config = dict(
    d_model=448,
    head_dim=64,
    norm='layernorm',
    beta1=0.95,
    schedule='wsd',
    decay_fraction=0.331,
    train_tokens=302600000,
)
Each number is 128 + 32 x the weight over its row's rms, rounded and kept within 0 to 255. Layers, rows and columns count from 0. Numbers have three digits each. The size before them is the row's rms in percent of the matrix's.

# layer 7 attention query, 448x448, rms 0.0999, rows 278-319, columns 0-111
095:164107141100102120109106174108118182073141142108155092108169080112097113135112186143112088152117132075150158097121127115128174141101138148164085067090127121179168148113226109143115165164185109084160077138090118116113160130132142129127213184186153173174105090135142123066137175055079133137114105184111117127085143188108102097126108156135
092:156144124116138178111097123154135166140163153101098150123105096115105119118130185131183091145135157203079173140066162101126159119127109071157117136214121117065096197095111119183140105135124111098134067180109109121075157127134175107097180165122142087111100121091125076101066170157163120196152139162127100136118110131135185137106112162175
092:146133175140142176089153143077197150169113119144145120095143150133145093134095120145114160094090118140129130130108115076105098160227098131198076147058139099118115166117144109166187123088075143146213136112092119097088152132132132113124179098162129129131084098104106107116090108133164127173131182144080172090120070112155167177136144112115
093:172110089106114183138102067132154076131074123106139100145043116130071122110103091063102085185121078126147095103120159195138121140093162116179078127151147133048109117104093101119084133099118175114095189141084186186108138092084102131073113124168156116151154176116148129189115124070128115114143113120174075091093184167121163138159128065122
099:147109150115189116108137117116117146156129205162132154158167100127079099123122171152100071122120108148113129116113123163121134090119112055118136121085104155100191113173150194067153088130106135138119109126200210098054164121160132122148158139147132133100152128154136131071102155126108082137056117101067072115074125141113099143106113086131
091:138092132098121122097143164147096122111144154134108086179085141205160113124134140146188142133121110093187157146138099116146127098159149112134152162179131142042129113145143154111108124176109106143057096140101180137104131153105087143119071101123133062140190147164078159167139121153109133123091109136105146130241110148160170154123150145130
098:136185114107125159141061156132223085140065080078122166168131127117153101128168192141164159154098141147133163122111107067130101130125094122104173144095170153120150106095187121144076104146098164141076147171105127122169146102094105133120134105140032148181095118145182174137085147153102103120121053196130132132081099168143119110123165103112
093:143090086132122106130061172130107095114129164146089080144162154161103140132119087110132172165158115146100060191112113152169148117186159183146169130163090128102134161162130132125159169135175113099106141136057155119155167119143147211130115127077181122083124121099105113179195102131123142134130120218093099141110174166161111113140166165097
099:150135118117187121191097155185142114109101108145171186095107131192128095079130149138142084125123117107142115168081141067091143168136127123120063108128194085127120170168158093127111112102094093209101075137114150139100199125142119157115100116121120151119134131105106114130091154135110063083133181148200136154094079133098151113107143127061
097:184183144175113117137124157113136063142133115116158136095171159118066128092097162099152177179139144098105094084148156147119096132155114074114103182174151121086118177119182153137154144083088159143175143136152153124148092159156152137170152127104121152124149114118116129125082112154179098110132140126120098149192128143144135128113153083172
094:047136140138167103107070134156131111109118134091119082122089144158151118132111196103133136083140152126124113150114128153089069191104115186141113146164158146125142170084131100102130150099174159051103127089154117143168135115132154101127149070076154141129193107127142129136127094177196168140155170090124113112136124083154112077083108127146
095:085132057114128134075120094153152058106182108146116119096100157211148155128146069100156132144179061117157088164186088131178093139081150177117157092157146051128114172112105131083168145192142107088147124115111113097121074184181117126185126151114181119132109129156151115133139082142163199140120116128170127132118180129180123105116107184096
100:082150119124129080162063144144059174145093157173161168102120155149145143130175103114098074108153125098097097101117171108150173087160133174119160142096099152109132167182134126154141189116188127105076142153143097112191132049099095088118075104110142097162139105088109098116127160173129146077149129075157128143100127030120123077108075121115
093:082155177130118128183112090090126092127134101138122127100159101087096096095158147072149117142125141145082121147114109150122151065118136153111127125141078167097138101081094150116128100111191172150145119091121142111189122105086184112127088144106100071124116095115110176155137126043142095130200150107156169151115110139136174126158135088196
089:173082098178175163120068110149120098093138134173135168092082139113080137110152168133188139134192162139132150116095185194100155228120083106106141145083135141151173168075089118131082147101128123137153170122064110110134189210172119105078134142139110146087143131137102147172099117154115135103153193099102123121166146147146084054183052122170
092:086123121171115179113108142122088119147119182164141115138164208127138151137125076139151122129145116105102147136156109133132138116148167109119125103144139139093101159133097196134200176122113149157192096180101150156180134208115134120126173096129183141083068096145118129141142115155081104139160157072120143131185112115083211109146131137094
096:128046093146171180132093030175107126075150133106092141206111142167112123128201171179122126107166128073138140064127144139190134036178115110182136114117105130092085124177112118164145120165117104072093083095078081161105143138154103141101112105067116138137115140112134110112141114125123138171138162210089116128069098210129107073157108144089
096:060117131232104113065126165112157130122129091047137106102134157170104101092088146092138130096139089141100167087165148112117155154122133055109117171132120089110067175145146223187066088125147104160193072147129143116134111109087130140161117149142159160161172143087144121109114160193110214130162128170122197061149161109103112148137135151094
101:124102180128097117141160144117170189192127135095208107147156157164121128038093145157139117146088095146136086109127129100137136163148116067062091102145104143123118117144054107158120131167070124118102149149116110162145093144109175109136047106049166111126130144195089138163136144081118157114173134079164157133121138074125131122075205125123
093:108156145106143153095126095122118188107050134142124073170145112122118129119127125146116119172114083107119097111156165141146138056137112152120168138178099065150074171091107107075132116095154104132147120117118144078192054099134152091174091147120099079134122110096153146125125150110129105122107139145136091127197111123194116098132064119120
097:148188133152115144096168183112151123103130075122148120138084130107116124105165162118123099103172109085183166135112107095146131187164146119141106120106143139182081081136108108152112135147116118138105109116136127144077122114116143148161136106166169186161101107118129063144194127131136103193059197138118096113134146133094086103146121181148
094:114103107081182141107160119114119147175117142185122097123091154136161133065133136139116144103137119136176092096201134133081142124152136104140145097152127121096118144150096110127111115070101166193152128131134156108143160085113136053094095157102155136125146105109148129131128103090177140121112103105079114076132199078141118143137143119116
094:151142077110056111166191151085145163117145166121105176165077117154163136086199128117139145145169118180151182134121154145096083142109119107112144125092214106146145102144173103114140110113141109084112156121141126094098110167067133142151113167134111078097145086186120091089122125140135150196114111124138086101151118153127098134107169110084
094:109109064146147120088093127120114089150143138174142094117169124127152143125132142117145100074150111151044140135126145152070076140133122136145082107137174116085166086130133113149172178095140143206115146163108118123089130175108137152168128127142139160101127123110074131159087061138092139112126129094098092131134118136142103111171200125120
101:129126114189108112089101124081111131114122139132137109133209131144118095105116133123147150102180112078121090166150088114154111149185168111116150084178154118213132107128085138143065102156091149077037056128108049107134103150178084124112116141172133125198160097090190157108109089145093113126107120164080159122119099165117131133156075112133
093:112137088190098147091118168123093149157175109133178096150128127127138101132179210140142181107133170135142111101120102161120083115097129124122101130128139083117092123182122110117145147158120180106145114078092083081089113141082060155090083108129160134128091138130153119156178117100125178127063168097125202147086104142133112059132190071111
104:120091167117136058176079097047116068081161174067132170076143153153116160145135071140162173098143087168163138093182113182130075086154099147201130140132129101121145125140109101119190120172171170097153162151167146159140152093113127137152118118102180148167139094142079185150114088145165146105116164120139138164161119083143143130123161140152
096:079119110111151123122136100115159099176146141100133121150170132153109115155146179098142158151147146096066082099198212138093117129197112134154108162115139092166153127165075109122165119130083096102139135162185142083169125103131148164128138098028176084101127109092093118141133107097163164096131109089157160101082169134141201136207109145103
100:106119126139169147147079167136063134155150129146064160144147083200173081131139131109131138150151101111124138114198136191150104091148107137103185148163138112133129100124080084107066093168157105122072146108161115139123137117109110103117087069093115166097091127093182152151122134143165129084113163132099151164119115115187133121100119118148
091:149117141169075158137121147119159089131160093105132132160119099133069119124115181131131149134163132134148113066166136184104100082093099106117104122121120129062142112048116189101135162099178113136109191184154152170114077150106064158106137146131085054129212139013089123120103138102172133114100081124113166146125144040094147117169123111170
094:125149098127174171140117132101099116157110122115085150085042060159111170133116124148133132139080080120176111135198092106097094178086137170142127175109196158156062108099126134118141105159144110114115128111093166110149102131112130130093130125147086102100129164139098145113148141141129125140124132130151085097067132140147136100161132111127
095:124152061134108083155143189109143138128100052166096132234161062117166103159054214131122078117086077176109149105149157113162070137121160129086165126115116141161115143156126140109139137185133070048153053083109140132117099135088109101142138119065118118174162134150161082152134211145110134117099113140137142146109165160166102115116088175117
098:126099151118096129120164074107155143091121143087085145101136104150163108116168127129112118062118111110097116108114172182140131096117141124086166083137127114163074137116157167187168077107151126096100124133123172155167123103121148123129139099080138166188177073124102126095123195081128169053142166106128212145158125138062101111148115106096
096:134120128071096095177072124091168081149168065117184141099147088078057104153073167190130131155115138142224084180111086138142138166134101117151126090119145132142117113137121190084115149148147069111185138192116095115076129192120081099119124136141165140125151072216108184100135120156138104094156110097160131112116112089128084140119135174193
091:117122204138086114106188124114106112179143184064094159111084078121097146139093089120125070120109163095145154083104161145104104128142128147143112057156176123133206096099117143192125149183126139169179103159164159158108158131068120127160113087140073060101076116103132150095104197072160119142164155086148119158192140139158172154205151108138
096:171128171120102151158105103164119127110135128177093096154127114082103098118178107126083138116114093124169147122098149141115114119104089098136075092105137131187096130174165135188125121098133128126089049180170172157104152077118093131164073166128074133116074071136144122138126168112130129111111113152085084111118074140078098116075088104147
109:117157154153141119129139116093179112086140110131142180122155117110070126109121114121132170183089139114119119097120088098153110136136186131136123092092127098130073133095117149172061074102139107119120163082121116157135153163145172141127145201094117128070135113122135135096104174106120110189067065109179195098152144155130149132099157147100
101:147162175189088097154126187046130112109116143160182071156145128163092093157144143139151140113142143142073126123091096037170150087147143127107121160183111168132128147102148061180097120181096091099183129125117140141113125177059155152115145042120176100155107113154173117134085107064102040126138072085099106111116112104107159134109118134126
093:113161145152098182125149147145163088108153027159077123173075142060085147200137169150133130131150097143173107117080066139169109142049119140101092132166087167117102101088147197160105107176147203107121122168162122103139138153127117173113134124205106189180147184140154151167100108095142194114113184173091110124167100163048086138148150117124
097:124121094055123144153103158128104138103115059148079151122110069119124060177112114156169107114131090122147106168099151134134150164120141174132121089078169152090085130150076125089120186142093111153126148123190154161128112087169178140111062184128174120196106084076175082144157085092133159082195164160102151105115105130099137149133086092072
096:109125139178161093164062178131123140148140102121126111132165127170126117143144165146050121122139119137197144145146076122105139141139209164114127085076172109122130078173159138134116126125145125087118137096092181093150138152091150141149139175147114069184131143127142155144109126098120137135166100149163158194118135115095134149152121126129
090:183180132114122132155116173135141061153150056121172095083148080172170148090128096129168140147136087127063140147084171104102140197142078097108146123117118062127123110153170159075083100149045074128107158152125019109115188122099170111108108130124168099103100147136127128101114115109154081109078104166130122109113184101120132128136114133087
# layer 7 attention key, 448x448, rms 0.0986, rows 278-319, columns 0-111
091:187146149130175109163112191154164120154094166088104139082193126122116089166141106129098111129144106175142162158132130162046104141125050137108134160134124106199110200131162139153109151199139165142076129136087181124075131072051079100102097125124076132131176102166194122161088160072100128045129162167122073087132120139131136151122155107172
093:073121140093102154164104153147154131097092184110087144104145078141161114104129102134117091150141171123107132145205183149120138116161113195129167113186064151131127109150094139112139165110140168160122152119148139127123113117139126138191155164086074155117124115096132133098117136149128169158163139091115124110169171114077050081077106149135
087:139087126117105133094128178089166085114132140113101091148175072148194094147131103112128179101065049210135140072181126102149174176140139081115162107103112154114131159133153084055150143117074108134212076151133115122135124152157162086107090083095135125142117114166191170139158112148154128080099103103158150136135124116068162062163112152117
094:086108170195150218060105107107084192159158139134110149110083114183104101150180141150066150118071149096081097146091144098148090146061119190138097111113087097119147095067104176113128097081097106155155130119129080168118168109111121156153159148062121157140111154122141133163130103181165091124133132081111129118103091076118145070097148136177
094:100172091099089123138099115082138101142162157150121109116198126134122127161062102084112141111149072212143084112087112143074159116053194135148135128125124111114148160116196108190108105185107126087139130127152143066119137085216168181093134090176139092074163184152059104067082146101132109123101141130173130202125148164089131140123155100157
092:130033128166143120103088133131159127094057132144154084131140162098121079141135162164136170147054100142169127163170123103104085151132128092107165152081187160160126127136168169136110152109128107137131127077138112102134144173203067102190128131126173061132173172133137139109154074147142140149160165169111165121165123082149075071120119121143
089:163195156155153141157124136204180129148175136204146128144157140077108092190215200157119142167121172154105151141087144215124108076090117104191112157119136156071123142163098102162198143139100159132123143124115063150154062143081101110099151092079105163180094161130175157132124162113129163150086173137112129117123187134095077121148133162135
094:193080131181097095158124084120094155097135108133119151086097096151182105165086139137131161140130172132080146120174136115160152128140116130154131101129133162141146086135094151131151133161122122175150100110129188178120110090146086136126121082160093176198128122139158156116129148167064115139214113175119153141181112149109172151158140116162
098:160121089095147151130159087098105166090136185113122149124206124127113150115114051105063102137163093188103148157077134115115131130174126127126147070096052117117072119082167143171113074097096148085078135143116060136107100164153112186172081132119171138139129076188105062126126109156152146125116169173134137157056086140145131107077123098018
090:162113224084159136091146132143128133131155115073163117127166196165110032150098141149111101083157145103117141109149139154162088123071106121142140114159132137103099121136200137124107112154166080124128084110119084138099180158115142129110131130148087103080055147060102091152108160135200128134201208091141102105108111139114130113138163124116
094:079101141151135102157133093145154075140133070159117169150079139108145117132111153152126141150131137116105088127183115143114175080174179154101135125154144142124084153169126163125070135125118157155047081088127146179073118117165148146104160115084112118081139164165085133105103136127135098120106135138117182164127130138085126133103092098126
093:086143079100114132133118114095107174107071098151123149141086125154126161091139196090136177144111156097151081095115108139176095103160120154081071073136163108099108114127149111096148145078149095128076096190090102115182096173129140206175164118198174144138110098088061134171113109153102148144170118086132180081188148094135120152134148128151
097:084086113105111128095164171095105165087143140133113124113097093101133151150102071151134143162164088125119126095070126100110125103128150103086155147136095194132108149166070033207092083095124135142136124172158137145140132151103171132144078185122055139123166095150179029132118119126122148149078164135101083154142169105111095095168109113066
095:113093169164117139182156094150119181143122157117146068146142151144105137147144103160138105150106160066161177089100131157106149124100123051116131094080113131191124121096132128135041188079165203077140126173180193165086089134086074087136121165161183121121104120143190171079155142084144152164103100141111165135166128074120079097083148121122
091:148074106086141137144141075151067165182121158068080161128091103140065114149124202112110114077125135145146110108110103114143164099196182147065138108160144127013156136131153122152098141137089151094113187133131085156134175156148150148158136158087131158137174137092087200217120137092120095155100128082131159163113123046083135138156129112140
088:129147121049158139144167155115125121117131123115091128127127102228152159090137117133130056090098188114161111041145103110087178126066119097136130058092186096175110120127126126096181100149135174166177148167111131134154077112121104152153133153165078091156100195116087115068192159133122176202118151154078123140124136141102134175100109116140
096:124169088127090123156179176111132106132156130142146156138118107178098077136208126147062140147132162142107133158152156176142146113131120041164109102053124124143095122158179128157169169126122073119127174140110136131140098151187106136148194119115130161141142128083144088153186097164100151111108124139224082139132204140097090081147137144146
094:072146183124151130114139148089093098118092102095114184195141098117123171113099094085126107144160123176132094142121076157157170176093132150141109107096154102119098104136140128153162131161060146141066182165113152085122150146091113186133089138101147087100118124135188094138154109023130068148121176154146111164162119092091142112105181174109
094:082125111131105145127108197180108118137188165096132137040144172150054106115103142149113104092122203180137132095079122094147102139143164183156084106112121122136157152080172142105125093115099096132155140124141082189140092118155146135137099165077145095142116095163106120110178138129163149134129088100114095117151140101094129144102144118152
093:086121097171074145104113183131130127174092173138106102168150162149125151125179146138140095145135080051128138169133123152137159062117110109137173107132119157107083169069101150150108134147168142178129130123166105181160123085162126110170140119134005177095163083181191128120108050109139118197119123101101085141199187081107086127113158108099
092:162099152146156065185089183088125114196154087124070142105104169153151176155121111080172121152101179134124156141139153166156142134106148134080122117129135107169126092108112137144125159145082151067140097114187151140128105120173107103084069145103089094129077078102091125113132134091120179079111086054119103098176101134134131152161166123136
094:124091101068112118129174153146116144161195111150091183110107092088178164136219117141142121138116088095138139128140123155153155130092103159073146083081066087176159125153141133117158157165119186143164121128189164153199142132107134190179144155114166115207097114152159096136142174162100121147120087111128053114167134113131039144120134144085
097:117147141139176111156108110114148136178134114121148116095100174135173132160116160138100103076069113153234148146108091158151046134189100096163112095125111103124106111150127133121185120189145086082053076094107188154105125098120105112081099118129148129098172104103104100142144086154136157164133186124197193111163110105116103099068201158143
094:134124130173112128145131135131097158137151099140202144172064135049166122140155131066154123137167115127147113106123132157143123058120083095089120149139160206091103193136215151068077163137065138128148153065163126089117062153158179167123099168118185126095152138115098073110180151141079110126147124151104124130148160088120140126148159145127
097:131137084125131079201135169126123126160112114135138088131144114189098109173170139123168120141153178069074137128093112087114129114136110073083137137095145114172111152104135105174113151112144124083089106150088133087150156170097175096164167121108104094138052112127084111131146131143111113173115143174119132148148141136198193134183074123123
095:156100089107104184041155119113152128150136186141104168122096103144136121102195073132154109151161152150155167167118120135155124103122087130116147156156149136147138117141074154117177118156122083095082125105175064110118159186129166145118119179090138152142113136115119087087154123088154147118097135110117197100097080101115132158127167148070
096:088093159157086090145108113110147070157150153139163148156143128202157105066131083142161138094165083052143137073120144098102169094145086120188150182168101164122180101143122141186125145114191116115125132150149169180106143102149188121155084105152129159136129143065101151116130108108121172087106160090111124166101138137117115170140110115168
091:114140130157173057144179052130101179150122121167175130143150049107117158194118093072148153136112145070199095113093120145105156113158157137114138121140129130140134099203077120148096146167184071114130114150132108123132177145124145158141097190102100088108074107143099117133139196154110140154127088153111176098121139058131113135098128174125
095:113080129131089116144152133108117090167169098167135115116125132138088160119104128171126176122130163093160089135134107097169167090147078110146114098054172148147158108071102110122168100128094134153107158136175111079153116107159108190137171155119122134106156153169140106144073116148163100143161113109093080106072195177138134105165144147158
090:151131209154124159162182133105135150117153134145086103162123137101153180156115094122170160153069134126125116197109126114119130145103159097105101161158154127102085104135188096096141167076201150160103106139136101110096132140148156132146151156126103185076145098087123129133136108086203105162078158167139138166085160104124104109077122176162
097:152129109109187146010077127108031140125034129124079137119102137134102144089149133094091116151112083133133130162105139172162066157166133146173177135151121133103127158103104152094156091118114152195176178112115179178120164111113100142060078114110117146126092113117112094070090149160155121111120163145143128156126101167178132155140202203127
092:162132115078112079143137173064171095107097143137169108070082161152130099160167170084152145129104101130078170158141165072153125139167142090072097107086152180144125177089111151085088125134143082182191159120120155041144139115063165098081158113126136096152147152141129134131117126202168110091128152185130134101112122100121121124081105110128
097:143125154068129175106139159143197119159139124130168124131121123119091180111164133129104107124112170158182132064122105151152142155162179151151132086109122133136157097112119108214155161052161118115085150117132170077119119155125160162116151129126143144158132181145123140078128175062098113070136166147153117127091115141123096123169154163129
094:147147112127109115111152186118149110178144176091195163092100072110125111176119106154154155133170175123153156163153104123077114151146153103107069126141160149080180083102127112132145094186135159170137154152165141096104190097152135149108117061144140138165178148110074141103131124155169131165065144100177178088133140120059105107129158100106
095:115137158125085139119134091165150149078174161073136121141124125121054149135086072144124094110108119150192131135107161137110104222154157131163080162154132113140135142132044101166107135129187175102150075113174119181090128114091108109083099128145118168088182138103124109074125124108218146113149140127133161142109149104073163097078104108160
092:112114129116181162137133167114090138147102114089130128096148143130143154183076121192128111033113158119093164178124151114109148166203157097119146168125141093129111140107146113211156144155066092136126125122138187062115137121157123119100136162105165164127087078178110154092128081129151149112085099171150049129143099154145143116106119151156
101:080119133145110118087131129204125105189106158106132110107139143127138163147099104106124141147137175130154115135121148116118091171139137162133093130107169192153096128138143085139151144121133097146098148077192168109069121098095130124096126194172107170122080097159154191109147155083143107162156153142136119123065143065078119138143091121168
101:149156137138134165164120185143207110116107134095157131127114173151097070110133117097128116117141146114154161143108126127133075117135100077195081156082154104179082147088121074075100124145136096126101126184123082038110108109048091063114158126130156191130113122100189138140091114142135135151026146132118114113142135116111128076132086057149
092:188126098086152134097118148089156103178114088139170139105096097141140093195127146117129046192135112114099096137148196097127152110165190121086102094140187156143140151135128148136116131135178114220160114147191098072063133092120114106108099157113137105176151168106190148157119165121139059130118076169170134075114171147103135125103078144101
094:152106171143140102079093095102142124144106091138090090081154121117104149107116144106118188144082146097105138100135170125089113137096171130136083114165121107078089190146111092138151079103092192180148101166195192141116146123151079173076123142103124121159135158121093131155144052156096125073195132073132119110120114109118080097173091129114
096:129131132160137133115094183091115103053118122142209179095135131114159120057121137147124141086148115135172141137090113135094108178077128120126183189092150143096133116163139112109093102152137136103114157155057169095067113083154146108138115165136099092133075163154134143071139076125107147119096113128123171112114100128081148116138125089079
091:074115099125126107152138097145127112137064136133121097104150192080068122116127177114113154127164158156127145130141115123159114070111114061195134144094046159142096126093056075108095163158128112147161085034191113148064106148104088160137201076148145139133132123152131107162163134166107131096133109160114170134119132099170100149152119144072
# layer 7 attention value, 448x448, rms 0.0996, rows 256-276, columns 0-111
092:161113106212107080151140097080224101119110109148152129052164148080163159090144058107146106117137118113132147132097157121197149082154090114151086122153160144074136153218121093132113106115098161125121138155177111098150117086094174109121135153082140122157116094155182145150115179188090116124135100077072127161130173057135074124101139103089
098:143148068110083132108100121178168132174140120182192102118093146113095143145143142077128118113163115096074139102144103132093118178118167101139070074160180207085111157117137097115132137066132109120155128096167110113135123109104126114147106166118106132155038152114085086061145131157112152135102158125127142144109149104165139137156103144126
086:115155135133165103107099120142089112138065132143140106086077150092126123131123093164139086173084108171152127107146170156141144166154162110163124171212078165119087057108125126089185151103161103103129173174147152100136138096133170170108130084137163131155129155148129173123092126149137117187125086129110131151081138108142115137144073190119
095:149146116184137145098082107152140135085084101109169100163155118099138115118102053134149153104086079064129113131157099182136108170093140123104153135141135124155167091150073163201046160124111126144191114156123099108158103136152153118160156183107135121141120092092075110171101116186098117040197122117126156149166116155127164059192112146158
094:118145123128125146189073129177169167131073125158081100114086164132151125109089145130174114128179093154072095157090135107123153054156135132146103114195111100121160068183066159160112068089082066137128046105106076165148197178092101139092020156157083114114101151061156114102117131161113122120095142180115149154153134094189082185131162161139
110:095095105100119165136186143098143133129150182180141117055079135144187089096155110163124133103092124123123120135145103140139173161206144128114081123120170094077122133178076119060097207120100155148109051121172105148136108191092135145149091173094113075077153091131118172076130177143088132119100118161095168133085136088133161185080161134125
115:138074079166188134116079156144092127107094130151082135162127143149081113148157143106154119153130172117186181146181100145172110103170108111126105156114129137129168069119088092110145140138102157105106162116156139138145146124169127109087176155108112112090069151172205116126134174185092145148117115166093130109090103148133166106102130126157
099:155097139109084105128096204105183062120159131189105099133109145174101156118138143119144087132158138104081131151152129111110142125169144089107155056093126217109160148134131112129181162079150156142136165167089130140096104157198125102086201168109128145112118135163159080107070136112121080153177102113180146150134124141154150164104081143118
096:166152143133109109124128122106158127188101118155160139161100146074098165126125082178132137115175089186147065180112101079099173090170163118112141191139174107157125170112134192097070094143135065110185190094169084161069181117169139173163145122159147175157132163175110189111110126128071141094100178140109151098123072100111125135145105099139
104:135199103153141106115134134099147162162145149137191082148155156122128151092109112098077157129152103105130148198080160105180117156130102143120155146161093114119139112130160112108141097143143165104139177113075109180151163157114121118152073145111166143159155112146154098140168113063064158178125161095169171096161125129097142106157128063136
099:136130125153124173139143172160106116112189100157118165128105054095092164220137145147136081127132143158184169120159158127155125148112130132137099094178095116147108087115079111099130103104175165152191086155181079103084174105211147128109158165127080167144131151187115092087096129158160134159131118150114092137110166120131103194119125170132
097:138119139174145071080145138120187102092131105129086109140099094121175109122118154130179141150127111114192084183061190147116106070102155141069133105090167106127145139074127087195164117140135173096085105140097086161079129170129131139146114174110179156179139087134122099169100133172143148167147100139152113117119120138085085170097072128163
096:135179121125143130160124133122159111160122137142058134134173130140083083142153121073070125099129117129132151075110035119123090144132080119130116082126122101129151139120154138120120105120138133122100130139076118117138143100126114111107117084190150135151172169107078108144147149099072130131099142187132092162153139146172114121105155100130
104:099120102133149186136167168097179168153107154146187062144096171120065128129109142139104145131108175165100113147116105112105134127182079118191121140144111142165125097123174121158155178068119127090147147120135186098084126098132122140151100163094167131083085167131113124057087086169122116129100089142147104133089126130107071142097146150111
091:095137158120125150171189123114107149135107117154153127125126155104138106059159156090081110153145146036120145113225114129132155066123137126134129144166026192165086173170101144096135098117139163100110159194146095125160144127129109093138122111137168137136058116107103117125126135102157197151121111135219152089112127092149097138171102172079
094:115130149139140110195084052131121140144150070121143111127119097142168134112108134162099121163156149135123085031102109171141075205117178124084155075066119086127143122091057164170121125128054070138198135186176145129071143101116184134205142134105092098102118113108116156110087159158106110100181120084094111093053118110128080137135101216092
093:173085205056116165102176110106104100119085166118122122120164119117119119145153104111110117128069116098202086083093123072104115143148091180151129127129095117095110153109115128125106102108175089164158210114152123048111110117135144083111142152177127132101099155141137099106140113146184137125162156135094148174133161095043098126182090114079
092:116131093120114118100209229108105134065114109108130044155171169149117144144144174105122153140150106113099139158076091141126127100088118056126120154117213159075117100132174123140141175113140089101139166159028132100066109146160121138130141150083180133131098095106127133102164146114102130135169134165134165089131121123128122061123147127134
098:144158137096130099154108170154118123123077096135186112126212145130111107168170171135175123091134137097147070113103140090181116141083127100128171123147132094091116110089075105169149105109048129131177154118130097137156143130184137140120125154155081114152169082145080154103077120086113123196166089144146111080105185165140119152137151136120
096:136078175108172117152104137095164092075122168168147159087106146127132154124120109095148093125090110145154136111147071145095098146074148101113079139172127103198054153160106090136120142126205119109071157115142092148120107130094138062135102155081119099170169171153076145169101182131129116118119119155177104112123118124134187141110126082120
102:119082135178142089139105122169123135114140102108127137174167118120142129142132067183156161055184190147151150096137140130103130152151111122103162151119113140187090088131168062127146089107164068098146145103119174133114082093140166119144142127112169159120110060128154077093133142178131125160115212128217132134140056141153128122128185099172
# layer 7 attention output (transposed), 448x448, rms 0.0965, rows 256-275, columns 0-111
091:075118158059170185039141119148123133104086140154150076153129039151169122138107187122116144126143138115141100081209118160104138214105141122140153147128128102194152097101107134132176135098126068117079096091142153130101095160198063164185117102071083130129103118051075131100181131117163163137083165191115125070109109152167148137135059114102
097:115103116137155107138140146142089106117108137197112104121148132145157133136123174148143110137096120157152094068154126080130122120152121128149166186088093092142121155121100100160132156142159157134105145108108086168093087110165115135098145139097150163121125130118152133122107113106100121106111077142091138066103175131160103064086131153171
092:145080150070119217111152158084147117152158120110094154174142188133121098179130131115103138093166112152173110193139132104072138134108097128099133142087151150143146154143134199167102131161111172136123106070109087105118035156117114145133093168151090135100135122123054083177122137097117107107148144168080161131161079173130102139119198116132
094:147137135131103140165177087098130163228114089173116103141186200190121165170139149148102183113072114172116084124137130100148140131125131106123130110097133119084148159125154152114148106153197102150118127059145151108097166114105122104136131108084156140136182177169222157092137098121145185155087128144098170137145130204112089187100099143143
094:089119136160129105132134155127052124124145091113215147138106062146167203083159196152123189144146120096111180093114118136130134194132113163151134151096144159105139182087137117105112160125160134160112174146091150072133057131154067175146177170111107105150187130154093152138092092123101132100115131094149123138116135149122121099103101132141
113:112120128144166117105124116104123126193145068155112186117085086105161112208082139112118144176116090105122167121130124116124069132113103185112161177138112144125106117113142111072117155133102082151164143126099090143144122107125143157133095082136122132117213161116098124149132094172164101105102090088117125091132156142137075070134105162086
113:121146177071135130137134080139104147137156087167084084160140081113137140148174144190220111171129160130122087120133141126086133195117173173132133118180102169164085155118054144199109071089137109102163115058072080141097112107109152061138084150125114154166131120154069166187144008116102122130145149125124154142197172110152129077134141203138
101:106178125101108146103095078100074124121137106094152171161098116115090116162134114057128142145160089153131144054139159119092109107091146097137096177115110128128139131125087160157036135179124182146109098092074147093153157144105062156151104094160161137073107183086142127156133173141146196083094115115083133091105097186118135163168206122114
100:125118130101139113117116170131134115111126110061183169139203127146163126082153144077147127143130151098159095070127198244158116183083125171155120130102150105141161081122125119105159124160114103098141105196134128066169076121109101139125093075122141079134139150106130117130179139108168146161082083093127108194120126158022130138115157177140
100:129090105093119162127127141122113122082091100164067159124123104124146087100161193163160113096156117127108129136167054173060162157113094090201066066142156099173092068129126143115133029141063086089111136166092121119066119116101165168108178117093077089107130123088081085081101122139126102118102140179072153138153143166178111128152084147073
100:150117175126100128135137097089156115122088141138118059074140186105134114106151154113165138155097152077158097117100181136157156110122153132087124108092103181094157168133148198145140135088158143113079109083103126178143144141150151149089165125116177125117134174137125105148136127092118063109145116170159150152081068129127113092155118131140
099:136125142135154197140118114114116160165104143205159158093140106121120122149143134125076104131135058135097185149201112167173147141108081058143137137155078083163124126149144135109127148098090133145158147091108109184164132121110088167130160130113131088106104130180159125128134150081128149152120163144137158117164139105158143167171190179094
097:145102066093177154134176099112067153121131082048136086121123095106168096118117112113202117147135130123086113217153176182170186092124191132117173145128094133126123090139143153115147169125139169171105152147158092125112165135108172140159164127099093148184126134113212168111112125152102151171157152167101164178142104138113097065152123142173
104:152151170159170073129096128198102136125135091179119184107138118144134179136144162131126111131148122169194095165126168081127096183103151197115147169115149096176073204085095113077076101184173124123116128179149113109102183166105106142108170114148163103155122146150060114107170130124119151187095135091134126167087161133169141093143155136137
094:136168165145096145094121154128154077098114119094098094141124146153177139171142126136212172129133160142105078109075151126139120121081126137131123131156153091103153095121097150172109135140152097110128147101111135152173111117112145120087113139095084151172167123098167142079123094148100089122094088162044171176131177161092188150139164088232
097:164162103104118150071210163137168105153068142154177123127151124119136167151075138122156168132114117174186195191102135122132104087104093136147153156131144138148193110128106146113136140156162146164139131110180129146156121162168105123108097100116146198133156126112200140087133146109162132118073099155115141083155145205162111119131153123132
093:094102152118124075124132157096138091104139086162167101155089192151091137097136118161131125117205116169105097115123125134221146141130170116101130065182129137156185121118075178121112173098120227089107078088142101186161170100121128180153141138131173186098061171175118185119146144115101162100089147145126119124150120131153117171135150106149
094:150120119128134184206061086103148101056127139132107126155121157123116116109130104163165112119122131086155177206123163104139149146085187152110131117116065117111111060145124101104109132126141129111066126103158077203152138120148102130111126076171178128128197189113147141182119105125100169085156108149081125146131125168115116127190130108150
099:177106094138115192121143100101183179116142108161098099102169126138104174177090103128149127215103125132161191141134101118176140142117099091068153137100159142172120118135138142081122142150145168093139115054114102142106193135084124187161118123186174077104107108066153141080137118120170155105144148112152183155130070127162115160114137138099
096:176106120125161135100116125156100156162135098136148149200162103177121155159140113097115188145145103161146147095094154118137225130160091174118140166141088174096181149092094125098136098107100095143115098094130159088112212111143128186124139147116179104102136070109136147151150088145118062103140142110055118102068134107168104124199102141106